Each number is 500 + 40 x the weight over its row's rms, rounded and kept within 0 to 999. Layers, rows and columns count from 0. Numbers have three digits each. The size before them is the row's rms in percent of the matrix's.

# layer 2 MLP up, 512x128, rms 0.143, rows 214-427, columns 0-63
101:544496525424577479583509508467462581468475480501520555553516548516495518461483483494508497502483433521508540499446526545522540556458504495515472462497516466455457441461572506467509521510552470
067:445414521423522522490531497566493517503525566578472580577499517436513577511506445496432481457449437478513467553538499471509525516470513563527596504480472473543539477514501505515518615565554511
108:482446558413548481575476439479469552438556485463506453552571481482510486475515506494437456458470508522514509524517586429473509445510546569492564581563527463472480520550441456477497507511509492
077:570467484438485449512493536494434528497486527482542534481549540523409463433465434534448518553529513474463521571414540510489529514449508515555502580502499544499561539519461501499486483466543463
087:548442449559564521515516451478448502535498462500492503529501560516486528489490503586541470466487449536642498503449477476545520449477556485496490500463487469515507416506473553525534495509484408
115:594454481521467472494525470455502549487542517447473531478538487461512498502526465492530529522466523549450544551456451517509551455490531524476436520545460457520480476556525528516488493558570485
076:497496502574495523505510423501501533513549546495496497476564473506487503495571547486479466580571530436446537496543496546406533535526418531505525486491521489458540502433449544483468462440436503
149:395566490489529559501522537542480512539477511494445561519480498440419513446530501462537483488541440524456496459531499461540475517510524537490607501530427472482506576527533523484529567504529538
116:512434481615513477474554587500468452461523410506537521500513469579475543514475559485550525527546465545479548543506487472485542492485470484507446498479487572554540492522467478534478433445540527
093:491445483549555488528531473485452535550538542481531464567508452528495519493558565472508471540434544495568542488486514535459508460515500508511442449480475483444468492465497534496511458538526507
085:490506464491593479502480503607450479519598430492459471455491476529497543474441527528514533445444479475516513495488435516458471589590478484542555519457515514563541485500459526486500550516493482
119:481520451409526549485446531429514437425487443460485483608467506521470526489487531515545539500498504529478491507582504523518497556477468497532478519532489542498540543525483518511482504534595480
075:519513569520508511536559578522543487466531513481490453486564535486476409483506497486515430427564535489471549511474466472505493488507532481507513519483511449470469600525435525451475522498491485
065:446425368502458569464545498490554518546499509431494526514459463479497522471436539520444523537513456432451563544560497531484513515519545530552498592508489539573534442487486522471496475574531519
073:568496515550517477492489483469486474505554551556483538532474469489536531435601562433527503459509483467523452487429522507417552548497492585499459524492477454483478499545503530513455476530464485
090:501480495570524467547474452488539493535533445369593510498468582581476584493524480498579428508502512571508433502462528497525537568467487461557443541535465410527468431524587519510456478471461457
097:546477549464486486538496567450493474499540442501558511463508469534539479487433432506538533522487426485513492561569473484523481561547426478552426521479541557530518482457494534539477423604540451
107:509462566524460498493509542523507487475519478451454536493447514453553512493492512492441426482466514525523574487485431528519507474514507488504555510521487469506565512505516471559537492533543546
105:508498490507589481454513434498493528524503490485554413541482500510549528501511481473502483421503488589442478527510516483383553515486457480495439525516482453470461490475523572501490512583534517
107:517467514511462453422527525498462586470493461493486456509481586556520533549519525503532489491495547483432576601532534514495496478517563391529520471504491448474463524524525461481555529443425440
103:477483525451509442464480459507450492462507489477436502496505477545437477490476627510521509562577489538497433507548509564538546470604496553531530554458443494447510432533462496494488487481404501
118:486465470481465499525453502534519455556596507510494481460480438435437496488574457525538542451503481538446546489395478460535575571469447553481559465472464509517533484417490502461538512565470443
076:527427469500440540522388467536465516479531563572482485495523440558497532512502493542452481546472527485540418496587538530498568520530540531487493479443517490562545460504518537488457457514571526
099:491419556546419538557496535498448488447515462446497438449563500467442474465562449449499467491485509497532514431522500458461457495469562482504460481404504505497505442487552548500568459530576485
087:485492519547498530505515404483480526519539605483473485436520497530495475499524432401460482477537504441535458471545522527443487527536470466562498516483497435592513494553483543467512441449482539
101:498459443555498554418521450519547544501483534519433531553539467478515593536485515469472539580526517539505468500399541486545589490544525519535433539518465432504501532527512540549535454506503525
097:503485556459572476550464477552500562482494491472512484483512423551543405480522498453493454525485539506426514466510485513526500528567509451450530460485418461483502492468508584395487577482491496
094:525551512410510448529481530522417487537488594469525528486469441457490530474540488549490480453493468438473485489522505507507487573482455493500560459450422535427575463489456534482556614510496472
082:591460543476486455493500538480489491478575549465438501519550575548522463434564478552492469485563529436501487468518505474440482529383463496490492492467539569495555504543535534449519496497504491
086:538510569497460501507528488498393494518546513483453558478533494539515496465512556540570507533521466527484505566470456501477494525477491461547490461534513488482461484488467568476493555477513512
090:505476514492534534475518537458466512584586547531536424455481543535397518427501548537494468413524523472454556560548555525518486494486449558530427509511533537528539493534546512481496477467525485
076:425483558569561623481494452495476520558516487510501482426481492487467548495523565541520476557553511504500494502577518553516509484473474560514515463433467508571493447497509522507524465517492541
095:501516544498555454508494514498517513487533568489465442488441480585463506487522500387496460485471423481482485547521515432547477517549533427466454513536549476463514425529527501486495532514586494
095:477434507542462486507516565475509474514531590453483498484451453484415478484596484501603505500467431517433542566540507450500488561512477449508528495558519509438518444498480524502509431569537419
113:545481463519601416477504434520533472482531422493490554507512494485533495470446495516416478513465561576515529493487452476450540493542483449549533515484558482578486465543469522504572483445424515
105:521467526464554537561440539514453508610488457471494511499491478537519498433483456497549542480464358505522509462437477509541490489477548513571542510505541555470506501495550495517484548473508449
076:538438442459525456458481545596515477486528525434471528508504491515549504498527484561552534445522435576513546466527418460551512521485490495555528456552497498515540500475441467536534513524441480
083:553468457496509439474501457486450555452505513432501567537470556544420494476494517547466552490472445449451541540396540494540522484500544489446528553367479531486545523493446517531489522454496487
110:504567515570570562491497528522497529432424518476474549475531472549519518496464474491556466462475544489499589426526524482522476455541505531464524509480476494423499536448531548460484448432485484
111:534510525540463443458474439484438456484494550499495552528466524461488510380593577546506454436565501541477517603500466532483540412518454562477487565565550442447521433492545498443471509489519487
105:515502563539537448418462517486507408550501502476483505528446436545476524484562480515561473546497461467447539570389522531543484501448519516514545431470474479430472541554518518448529572516533500
081:424450463470569537493546529472470446479497520476503492454502518492483520496528497444531449477504449518467430450465490481582560553500503463488471502535493462484537546454546535496532549520479573
110:502488514491588503394451524482415501457453455460532538517532515415558441426480442441502507495480480519441497507492567485566531478532509537518530480532513480483583532574502484536462563512499520
104:493535541457492483483524554554521465541496520446503496462537489490511438502511463537512488498479579537583488529568408515536567503578538488430483441478506462565470464565498539495559526489539561
086:538444485520569499471565476548468504540486473465505508512459519589451574480557575553458456463490527512482498472378529544455472442527515471511518483536496572517470486521580553463458488454453487
128:504472438441518407507501585496459409537500498418475552526490435566478482509516518577580565508545502517426550499457434470552507563562472486446496466537543473550508481520492493496530544510548503
101:501551463513533465500501492560486504468503526482493494478497456506505562543551472453547527455483536537456582534527474520454546615539417508501459441461491559495586432520475477485521490534531492
109:501477533404486529513456506482464495451444464516539515535531469482478431429495532504511524512507474460537545568475452562463470491621532498474552555455491529525557475582480507474520507528476460
076:496499562472452493484394484499498469490500542450486529539506505558479597507483488476483481468518428486466460545482448502512477497531476472528560581396520596519574513446509460511544477523552539
108:451525466471500484473477533495522478398449432571496571470506523480482510546497526496477473490512550549451544427497483575519517555412516465518503445548442505492509538503456482523472452503492487
095:500486510534559536537468517595504461477502432525496540461485476495531492530513594531449489433536497465443448550529489499493503472466522490545498500516526419572465474507527487451525526490562503
102:464490511545479468469493531454479604523521545467549474480490481472543573505507490501561501505476521507464522533492533586553476466542481547495579474496524429473497465518535453484525454494430503
097:494429554426447452510477565498458499536513481481432528480430509458438509445500529535449496513557482531475471485529528524552485494484554543502522547523506484485495481512536571427522493477501552
069:485477504513496519497487428493525438486537511440551515474534561503526502479458516509534528495456509507476486486544490447459501457501496524515489450471493462508534453459500493563460496504550519
100:419516543550608399479479533439510514453391441480486554486546465528467555474556515482515501467459509493518524511483529516482535499575513524481521482588460558499545471555488521504514512514462526
100:506499471516524480465479555523506454484491534483517496499505436565413516425532465518549487399525486465490482529534492534511526491468439574433513536605502513501455499413489541438542507550454518
087:520513560469509504468421497493446502504477505528493480564532500487506517484526486515437517527500443496460509543503451536445506458593510538457525487468557487546485495540556449441537426458464488
083:535460557560531550492509511556505637497568515521527456497469501456567466485472489462546428531444487531518501510469498485467537456487481593530515500523460473524502514572523494526520523505487475
091:504552515551585527547499457510415508560547477476464488479554543557449500521507463415482497449457467464490512472472558552500495513528390506551535506440443507401562544485447483537476496446568465
088:474470478501414458438534508479561503462507563493491501492495440463471468435528477465568489518482506483420453473511425553534542472426432513505562544403519416502488547516491459533504430448592480
094:466464509551498454512505516542502529530488524489427460540538497511451521473552526575427480581477478524474507489471513536472498491517580481448499433585489480523565506479479496509535424506512529
068:492437421496479501516472547469507513561521500491552505523494519482499525493585516523564548444463490500587505465511521537475447536484498487524566454460492456442523497458528534502483448502547421
081:553473494560475499512499506504440433481496451466462500529486464499538521497491461454482539491572501507548509494495526440515594546590580500510448451506498467490504544484533559456557463504574543
120:547499497516548524497454582556505494500524464490544458551467475499506462554550527500539482481491485402451554446595553575578505473487483485502479478522479508480493581456509474525504472523510451
124:504550510522536499485509468574510496549556497440445518490462467559438550529474504531531510525540440561428482524554482447482461492540490486505548513451486529552464491483512450534544567623536535
078:423501565492496552524471438473484499400545536500522502534482484500509535519514535464490506531476543439468457485486507537588541445511542584557545563522462563483540507531431510480516404535487540
103:565458614491443469531505521415478505498458495489493469512542442548479407461534507444548502598543479461532452549502536502538568445489520512448471430472462533462524525474435607506502428480533535
136:446478501581534524452495480593501545534558501553446439483538501455502428491440499526443433537419576502553519509522479483499476498499489443491521499502465529537460530541572495486528453533517451
111:517525536471495489441471529440521479479512454545506509460450542515539480468455498562487500465494493495449582538423443479489478573544507514482423506569505510590540511460494545507489478504505545
070:484450398518442542508461570534455549478510499535433528531532491486558437458472462464434570529466514429496511560481509537473551488548524479490522550487522547510594485453471515417475474503528554
131:442558536429545501563468474482486457422447516520532435519457504599470496417511522509535504472638547442436498534486519531506491472494447547469529499461475497541455499550553463479497498507510541
090:542467455480468371568504495478496556498463496565510514487482443535501491486470525580495520488561557475451527509451492538501517550527490540559491518556401510507576518454503482498545497530521502
107:471520496454449519449455564467497507506514505472519584570532508566555484534425496491454477515497453486496526488475572539521520480493495497479450482509535492390510567583495527513459553506524511
092:474443537507516539560505454496427538451491539492530474465475468529478557512447484517528427486450464539487448469481476522563552393514500491453476583489468540493500481555465474473486517448486521
120:498423477529534544450552482493501558580547551455490492531504566574436578474442517413531501511508479509468486558521515493533543430488451504505486567487485547437584512552556471453515523508516510
100:500465541453561520495540496606519442490549450507560486497488507515624482514452499487492401503576501541463442510552446507593519503516508489459556463440534496563548538541514499534542501484487478
102:490470496521501479482510535507481533487547486447539594448572431502462479544477491539455444497444518413505512540436501533504536493477427460475540471519557543512544422587517538485440497501593510
078:546417526498472466472575487455510535577467545465564566475497482533512533486537437572559502512456466484480580491541529484562540530486463530492431541529448527458438439435480546535459538554457467
103:488479487394440483478475510510529440518569493540425524507500537532450578505465470483562496495533429431472469531496516494506459566531522548487524531504528524507528515556563445462508517475515499
099:534465511519515503444417528470528498463492610485470483485508466476466461451449531470458514487506418532484471443488538489485510492525514524515515572508496463501428486479578535532532551537532421
088:556479541455507478487496472446372572489539440541537535450496531544522521477563480421544531440530535524490547533434505458499450467491454552506458486497504499547506490582482487453544493493513481
101:427473504459550525453487468539527497495489544521467433499564540479538538505500465518458588525496509516542506439522432568486422489450517501414441454452481494508474557583482557495541437509532501
102:450494467415567445520523510583504493481486503490442466495457465478465524471489414519537478444475553458528530523485461523522523491538486581472484493457462451533497410523474516544572552520434567
104:511442501431404504562551505514388504481529522503514525506554538567515505447525503475546431532542442458526502515475450521509500480556544517503477581458454458528525523546510478552404509417536518
093:539539537412540511609477503549520472514478550469422526462536575504518465516576440549516487531469558492464512505466464529505491493466529564509440511469516491539592524499522476438487541538453478
075:456456422507507459513527482569476493490498456494493532530519473472548501482491544466458498485575503506450476490485505509505510520482505564508538503572527489485562432525483555522490455491549474
101:485480575514491551531530534540481522497502488481456416473535485526526492508505536488541556465520477539479482504538515443499549476461553490484505498453504513499575444505467553441504549442538451
093:441487440515571494502476449477568469505503434481516495440541465488476547507521574560446571531503543462494534488434528516537489522428552528526537510544510445535509492519525482536542525528546554
099:540515502452519430538536490494474579474545537537517495494536507620563496466496517558470485470436547569553570508493513543485515504508485513472521486469490507492478522465441568494520499493537472
120:442495494488549492452471485570495479501535446495529530497497539574464480494439499449490539528509416575521462480452440504522421467522524519492483561442460516567479440495501579521520516491414497
095:582526521529450454503422445521544465434518543459462537443543502538500489522517405480487495492477501464530464528529453460505548497531407497489448509469469467518528502501534495445600391537525477
099:537480511445469560527525471498504585485552485496433537499569479477453491471526492506539387509488521563489430511497511530520559477448493515476504522514507439539477516447469506505551469562518430
101:567528490459523500518479527529440508456467438381571475542459483445519516504508498544468471487474481509512489476531554474434461456540492487550475558466462567527469531509527494457466492521562563
118:515463523527515533485511454479401502397509530505475542476496532456538504511464499476435485445480505571527551464536491528509489449534562473543452507565466573538510459466541493518578498537501501
093:507507499411443488514496517501512501492582457409457531471532498513533411460525499411515547573545514458420521513498543490509454464500511502482474520383509506563514570520490467438480466467523497
107:504485477499548532526462470542465447529555526509510484487449510517473474449409466503423576528504520451510539521501532535477519532535460491412479499439496429475475415527419513490485555510504517
121:510496466548536518483519551477527481513553502538468557439548484547464502457476608506528494470439485528424474518463466553466482459539472536491526497556422478493527459458495480567577384444427501
117:498499496435501501504530494472470516451412461497477523427524467522511476555529505513489470527405522481514525526403503528495498498422496445536506471497545582430568528565528557523528514472566498
136:522430523523481510441484493504499458445460397441465479514488541518495469540569522470510412531502540538577518503536559521514491555512470490507432485456513493477461510492497473538469550563521509
094:513545490484518493504484446471495505486510489457466491481511515503504563476590479536559428543490437488464519589447450513458469435512515535502525519530472479434487516460532570474488559500481449
133:511530530555623465490518424621502523453540584476456523570505514502498422471547495436525478504469494489507487438516530500447472453461428529558478530497512532536479493536502531561584551496523452
118:480460438415523538489449506534405480519507486437510528483532493507486482510558472489530506384462462488543505477614554559540497517503483523562463485485489453445415497455524443559509534510436454
078:557450548564476488547506452562519482519503552470452528502536493512471495453526583440512505504470465564482501539548552506524495478489498487460459544536529485444501401497475522530503446456575454
104:526534566524527449517518440569405525480477515505472547522477532545526534441469505548517433478517501431474513515425492497509501453543456578503534543543513490499497598469519533432471528491533439
081:451470515528423579526529464422477488516487485495457508474422530539425475486520512588559516491492484543515471503540522470498534616463484482466514531515541542538513455469540540433508493487508537
074:478436498519498548490533495385552524551484477493463487464407505551534522506530588523520494496484455494481479519501542461531416483474603521570533479563500590524541500564506514448528554554496524
074:498465462553485551528457512483499469480468474413471520466452464551503561583561502494581517487527470469490544496584559492561478450490524552505465523493533432484497549555544493560444491480527537
089:508480484508529454449508550494515465463521540537478489566513488546432566495544518488533529521511465563509500481438572458502486497420505542555543480479480504434523587590449466497484446476520533
080:552482456467446558442562451534512446478463452484478472517572485518387483485511526497540530479453520487483520521512435457498470483486514566443496573412441522533531498553556407560433521498561490
114:467520488433490502513485469481537480491519435487489523427508490517477512432525581584536526486518531536457537487535453484517454581520454537448575519446517467453498501457492503514458458485512477
106:532477524558478477405523472453414450465555479486471513490508546467534491410485470503497548495524513436515499434477506521548542529495495504470480492507463532489553481445496449495581517574582498
087:544494570503477520541487479481519475432438483401462453541529461449551464491497440467460490477448527523499568440477559538462505455508542479532591503471511542449531566503544424472435528502551494
120:469471603482512452507458532478523519482477509472472508486521474623457530475471445535440496528458448501483544490561536507529524461514524476476448461472521482515489440553509540505511532517424473
097:572483480487480491415510521521422511461562496525505538456461511489503578498476480485474505485468490458475587551513484520489513451521551594576517522562461436454556457505518507523498451445495518
065:551443494417515490454417522552495475523528632550475475442519529531452561437416500472501488488505489466549489459480513518539515502470502511563543470501451544482567583465489475467463476514504538
089:434484525511485444485440514494520433478438422504537488528458491542493577518538542511569527455530499574463580507490548576482487468521530464442481481439474523442554536490525470515455450457539449
097:510470485522519575536428520460486462551514503528537547547569476556516470486558505458457507511514468476520500528558585570500520523528530467483573506573532465506499527455525588508537514549485532
095:495480495517514548588459470523468479517452482444533556440533451540447461474513516498435567502562529496471581482459580414488559514478450561490416451466492558487497471540498470458465503532487508
077:511528476530531452425487446456456525456436441474580485505491512483456511526553544525520467545472486491460533470427547462528437493515514481488512505515519470449499501502584476505500488499578535
113:462515523564527516525539500600499571510502542517465517560560471506456566502522518495501458506453555496511543510460549465561465501520448435489508467513545392445469502497569516546564515492453459
131:482518443522518465522478508471541516533545475460476469425486457453450481572475545462511479572497473441436553470550518513556469501494458486468582533526529492528534544539445515427539546557542438
130:465521546568507527525488502507451469548547522440448549459550481495470494469532471576534576408385491497491520424493434476512484470521544500512461535433485476501562508500535505544519534544515545
084:494499501452428520524552516533469414467443477485528499522535486462411519512556498560464499569508484515502532504507497541514474548508493527514510498480590508568462471475446475495510443504520537
097:554498516424524469507493491481504503468467431526507536473472423584512468493484508535535483486444500554489517567565483496490532515505490475560459512522543486493490453535553474449425463513560512
104:499464523475484438492517519507452434532514509476511481491425491507475543481508438549509475529573555433501526549456488454569489490470446497543527436409502499491500547464467453441498541497473576
112:557505515482565594468514425515461411548512503456523518540496547513437457438552502528518464461530484552574452557563507600530462475471481508519454530462500461517469490439511536569435542504474517
082:450527492492492494541450465557495456603519481542485550536543472455499495458532501472520399493484453549458530520506515505498429459493520455438495513436426438516457472540505467575515485491543485
075:440551518497531558481523550504446518467538525515452559470457505507414495496558466490478450466489605492525543500483501524537418498490495491508471511444517500483552561524502537477473546542524489
104:534487484539461528460502535532487473488499525521436518544457591526400497483531512471517525539536514485534435437483508527523527453501500548531490567444506564509580496499435533466569518466554465
099:482532584511522348461492491553501543413536522486493528528552516450535494529477498536442442532509507483467568518447455521541519485512429453464518523447443515430483579511458516504488497425513426
100:479529488470482437487449494450467550473516480494604427508532477497494506492444513425412575456480493503436469552535457467529523502550490522490451577497487525546494474502472524463588446482513541
120:477492490457543530463473573517520493529584561485447550522463587552516485475479564499486559466496537506558477563455532566512553502530577495502505583544480460473570482499494524473577513554508478
097:526486540529523493381457523474535476477455507466495492521503463513527490534547460514486552522617482487455519551519490524545530468477547542485479528555488457507524480587534487470495492597490550
094:446462477463468511545485496538503528539556525498487557554505495375488498492540506486483588505495464476553561464438488548518496531433522465528518495545456521505535564487442499417536505396487493
088:483532502480525468530484452550554577451453491495425522511530533532430463445546545510519511471539487542444438521479433549488513472515463500557494527483487476563502522463561525493493498393508484
084:502446436575449561523546500582513467567479488468523532533575505508475478564542557535506545524489459480489550494471472504514449536533396485517534500525449452528504458549501479557452485492538424
073:496409504517522439491466485531480472502559523478519487442483523552475586453496545574547535490529450466549493473509442551554429492462538553540523431443447494500593425532482505553479488514463532
077:510463515433439445506463498473442521552488493519465466495519409536435522544479463516492511485430486410475513473491452504531562515544535558487558505499507511512475522403499566440589540519486483
101:479458486509461571490515504560473456529536502527457508462519571473560481471483406553502481513474532428394539503533420518485488497497552504504489527510455576585525501566543526478518588477463488
090:469452444496527457522500518561413411485602535506477586509554513505500524446469458533513518546566453466506494449556515594520464542535472482490524524413454444510553523463578469520532473517486497
104:550418514426480509460493537551498475482559493463552510535477543581495478525511480451430550518469550532512507503520504493570486522445477518474457469454497505529454491489482458466558516511519398
087:512512577549538574488407444419482553470483426446529495553566451550474503543535490506523494513479532533490554490449548575467501489426565477522554516536522464528592422462563450465545464439501453
095:439498527450560539421408420527477405496447522503473496492432599481578513463547557476410475473512492473501489487545516472536487558471493420539486492456514521480489461573562538504546587535533563
099:503452472528500500501448469534394544497496474545485485547508456477491504397573488577564455536490510516484529499406488482452544489529475593492542476498484489532514501468530462468466516493421522
102:542515490521536529518509551460463474491466476489544559460496547463594504473463456498490585491498508420392559532492578509602489511478476589452497459566542506496494490526479488511505513423557469
127:541537539468558508519518579547498428560518481525434454541534468512521482517557517592500533534471430527533531535416447487500462548568464504436517465476515450588515520527526455546522539464497476
075:596470491508586524525514477479545483498532474454542461471488525515550469423494544485551432460502597456403574495418525482513519442478420534523428489529471480538482462409476474521530524530483429
103:461562463508439584548521559484443455542562499509463509523477392490500476463475507487540510472604468488474566531521462456483551489560541496477436550546487484528530546497518492437509460527551527
082:486485462486496495533501469502494559553540481417457450544483565587492512466485449498524475491516542561568465454502608551498493546537499586477529493410523476481565479496464509486485447568547567
088:459487487514512490554492515461457498500461480487520430479519592453532518482575476477438485506483452545482439548518488533456536460479459454591519522406416524514511551475596518511490493541471527
089:491543540455510497507461535531462482572541461558486398491515545516620504466524433512492518446491531470517501544511529446509507503568486446504467496531527529413457505491515492484543477463530453
095:448449488422445484529480517501410501575480533530553525558571463595549508490565448550541479511542496513505516551519519539499494509565491481472453577512493495524479483581533464471426452567518450
128:548458445498529530433522486490585466507544552481487505471482508429413458501431537421515496492481521453433445498599515488505582485511474450573512506421511458516548494533540483571525602515477482
108:546496498553588446503462508482550492433553466523467413480422478557450475471475542436527525550537513534508495512517507454476504527423519519446468553497544459434502467504483555489539434451510527
110:528444523450470482503460453522421515468508499432403499495566481509519410507577524558480459472509476518578480420543533495552554495533480510505550460524478525474432485473443517557508496517499580
089:468499530550588503497535531472471468508495505518474444529444544542473475460444549577492523499440492534506566481458490590436450537544483490487549537530462418460493427502609486526478512492447511
118:495527483501584504524493519440512420467499472498480466398512532497483570467472533492572476464476520505539528500469515501451513539530463500469545575515503461526513512478571548535509455403543498
125:544548482533526493482487546468511473504518472480554475492598448539382526435486509457607489479520552438496563453466529486573526430544491521473559488555534477456511537435495504525464460471467483
091:567532479471536519463497505515460485515515430496511513502468523420486487516504544484508471516467519493563596567515485522503490570452420570495508449492421496550477476536444518560454526544515501
077:436521469564492561483508513493505485579517482511503482548436558519474482530468442482463447504525522452567487535602473522495481502490520493598451478461515453462587460533476476509515470566469467
115:394527533499544511544474490504454466497505509542497531419509532514460529522479531500496546517483494512541462471443488596548541490508473479499518533492527473615508533508542470511561543507467441
132:525514461533600468501487492465485511477495461459523572487419505507550512450482406481565481436491483443480539466425501469516465513416544573500518496527489481464513503419503555495497442462520504
088:512535497424583462444514407482534448518540544463555513481404514464536427452538476462494491548535501549502468501460417525524523534434506481502499500463459574520504490570466477470471462532524467
124:463434518514560453427493466555449507512470460500568460595444398540453533567539547537510468492472483507540490449602574472503497487466489524454514390485493476452520507545558465484525502517462488
082:474509524537488544605514466476447532500533444481522460533498541568502533488481494502519465490460541488509523540545484468456431493527451492540479553426547527468526433432446501575513410466524448
105:528541566510498553562476532513419503511455465395500533520489464487555387475552490491565545491419498382490423536516439519525476520537466488426484505509514490520476493529382465512477481562549492
092:507483542485520475495401600583488428545546490462481518454596494533467495449532460481475555481510395567488580511448496459496467491420494484538445546464536501519505490482584458486465454452524480
076:529487438519507531509438472418460463461512498504451488529463455455486530487504529457534478490499521560503511454429554465491552565517539524558457486527495515485599458446556517509577505494440517
113:542447468572465495457532493547454499474458447464522451575557495524589516488407537563435475519516544483520612575517520473465495537506497449464540479476480439495485515501549464547509580504529455
110:459425509561530458486452530543441478500541495503504483511451452474474541531538540514429458394524493438503479492432471514491492474458537503473619449514490494518568539519444494508498471508462437
090:492504474475561419438489452526448439532509560440467481467507503515542432492475551531489499481517492476484584508440547530510472525459475485505511450504467497499483576475483493513482579453457485
077:464499499522499566452464464446515508511484448479385450532480481522538494517520542505524453489462556450495476538491437493564447553461533511540554532487431506511478472484510510510499439536495491
136:542466501390536533442546515512483501562539498464493492496503528510508510459456514465500583443494495532502523544444536505527542500465545582493496575493531485400449536463498558457506509505528464
113:482532494587478501512425481524478478426507363459488529446511512461540527487517536496521541471499464572448563437417560474461497551471531509454505464530392461521550462459500528455500504481514497
105:529491585521626524522552455480430502507428561517448560487553492518514443466523516546461489511482468440498486512477470441483458502538481497504476590423450560462530489566458475479520532532545494
093:484554476474433596520516443490493528447516384458492484540523513506476532548507501479521475485478407495454500588499452477496485511554525490523503527518481466506466419529479564465559500519522553
097:474487544505487556489470477471557518563492544478610451514472473558429563462521501510494480470515497535478495520482545482504579434548522573512435538496398472482480487456545469455432412531493528
069:487520528474542502497458456536557484563479537524509492448515542555523453465459487515465501415446480480539510464535429516455585513430465468536585559467484436559473487466442448497560523478571483
080:438473507511513466558516563484547457539476461488489482538481504547496495459531512530492511489577500512495567506466457547542603512514549524537532475498438529473524468500468570534557479487534448
101:503464521477468465501510468509523487470488641546615475493433519494545467464495542431457436488529547512462483542527520499577509537484454517489452506501509506488399531562511532483560486537461520
096:509476481514542527466479478513509445493514497542493518523503462515474556506479533500522462479462532468470511541509491560447524560529514418565473526470558550430548514482485501506548507480540520
103:477468512533499486496453517438558543484509450464508495528501450550512518483544541482552546422475462496464464532383530450463484453516481517475386475450481490486416534494501476506546460464571517
098:482490496482525533483560512506466443502556491535500470432516538472554574444522598492523587543490530544495504549453419510480522490511467584486439472462485431449510534427479488481522478486496485
126:456527424472505509492557436533527495486510507458449523498500518533456487477450496545543489493486523568522539470462449479557503554459495551563495443528471466489499459526552451608560440537484464
090:471453540513534496520550451498452522499520523496496493530513438473445501473508567480499511456460498472477524511467505459485442470457512496431568420447462574499511538457435584457486489445529547
098:505485578446508489536496570494508487549486524521494493475470462506541502465567506527532504493417547484575516571511531531493563541471542529506504502547487475506476472529475566558443524507524509
089:584543482557514484531458439524504570469504518424455524498568536505528480470485494565444528543585545451427535547523557570477477476507450486528467484494459468565533528462456439504581509524489463
114:465467547451497417545419475473454522426493487489510538464543446469444472503498503515526468449451503515382495439439492581529505498525519552517559500462520442533551521436531497461478487430383489
111:485470520516458491515412561468461540457608464444471500514516560509469491508540474467506477462538516448545487494544480547518435548489502458484485491471526546486508539472456517448533498464531454
096:482468551412535526462480524481524495495593495446544471479515528548375516524471531467454580503495437433496521460520446541545516505526583525515570590452501541554509542512514444507486486513581468
105:508458498457487432537538573464542588404518448502508461525507425451491514511473466520460478438590442509418555535475435495470471486510450460528524467491474494536585499571518521548527499523506531
104:517507524496511510519522525446515500531452452550468548479563445593421543507542516491552524511498502490445495496507551459565515399549397548530486530468474512487490517524516558552540424463515508
101:470491578523523460438442512482491453464519440581550513571437483569464510445472489573422499477531465514511503480563552504524522509485549433493550547404430500504479468490550531437483579534469486
100:444491508552493435454417439522515392504509488516551458500519520546500499439571508487483526488516455530508512486504483471593497502550520456492500551507510446492563503452512528511526454538563516
071:483495537499447496553591522542485523580492437480479485534483505490474483415552514483563485530501527525529535494582526437496459543474505481543439543422470434500557493557474466477492460538576473
184:543379447482487487403463492469477517441458496535540505495420455567520504485480510397547522533587423513420545496481516477501558479427573535489457508500534548482454492464564527474498456489532528
093:512466535490517473462518589452460469460490509526540477521477482473519512534498436489509552566406473485542480511516506541507464479468545516458468534466484529501579513460466621477542453495524495
099:526523460495500422526434552503521507537554498470556514446486474464571552468445402505489442480528564503517516528522527491523500527525514497550507390470439463603499498499504503447471523523483447
104:493549542437504403491570554521497538471552561483531581533494564581493518550486488507457492514453502437529591460563470503482541511484478494544454473459491523525484479490530477535535541497485464
108:457511420509629499551527465496440466421475477465469503523489533573447480494466610512536528503440492435485511518443523537467532513514503475530558484472513460499553385548505489530529518553443518
095:556469471463534495464449513485502574517448439557542489535440508519494505473506493457463619482471429495553490579524485481446449502522522582521446471506496462572457437492502530545566518481484509
142:520502480462570452469499493567550484517471542476481464511482451468459540521518553468477519491492520561471525538532522463510509558546512519498418596488477472537442509537451496555514514540516518
093:468537492602463496469513436476497501550513488527465513492635475443562516456472466545423540481542461477506585525435557547472476463509581573559489515463418471511523485551522561514555475524514546
086:533493516584578543478535492581465468521456504429503454517493543468542480492540589496543535537423525526489595589463446459513495447541469519463456532572508503459510494514486530493432464492499586
086:536443574507591557504485512476519485497525485496517442483533468575484518423477474462518498510492530528533467506493458398561509461484507479500509492441482514469542474528493515500494439488487439
094:466493476526426553509499419515513472554565479536499485433500505513503534486520526471509575523504487604474481497507502476502541493459503572479474471501485472523519510480458559443496496503461556
121:482462517527514502497405426515472470487532488556478475476446464461553597524515465506454424528540580534465515565487436406456500504476484507474501461534517450548507506579517516463556494570539524
114:536522490571606470506458528538432562498494473546565463557492494473484550465485482539435505496470519506518513561461581513493492530485510487548526553466465535469573396454485505528460474542549524
097:535520472525553515522493476436411511487455492485541465490532432518486494518512521473530538462417522587476471492564464538491449532534412504537495489502532504456524480468516519590471577493534466
077:497569520491510486542551509443504472550474514433434445540513525480575499484475501534530485450467528510507502571486516489500509465519386520557463501534479498465483412489475477523507430462491411
102:515479571443565461526503381508485511460490512504537542504554503425534489473524437553409492484496508528546510520534517491543509536527511535540536505500456537523478454537460548518526568493569468
068:549421523489476479521466461561528503437521494509508581514502466575568481486485484516422531447571539444492489548561530481506516438551467500482526454429440466572513473480429475465490441458519532
094:522519565509517488516499519545454446442478502500483485529620459481485439500491462497431502481495481540500454515551515510511508503492464525479559418442514496478531556529541485534478441490425426
100:492537509515538457426480520512441454502529501538580450429471567483555498412483516453474520493476428560496503548478449526497533624492481463538507561465550512495489562532504613492548558472466559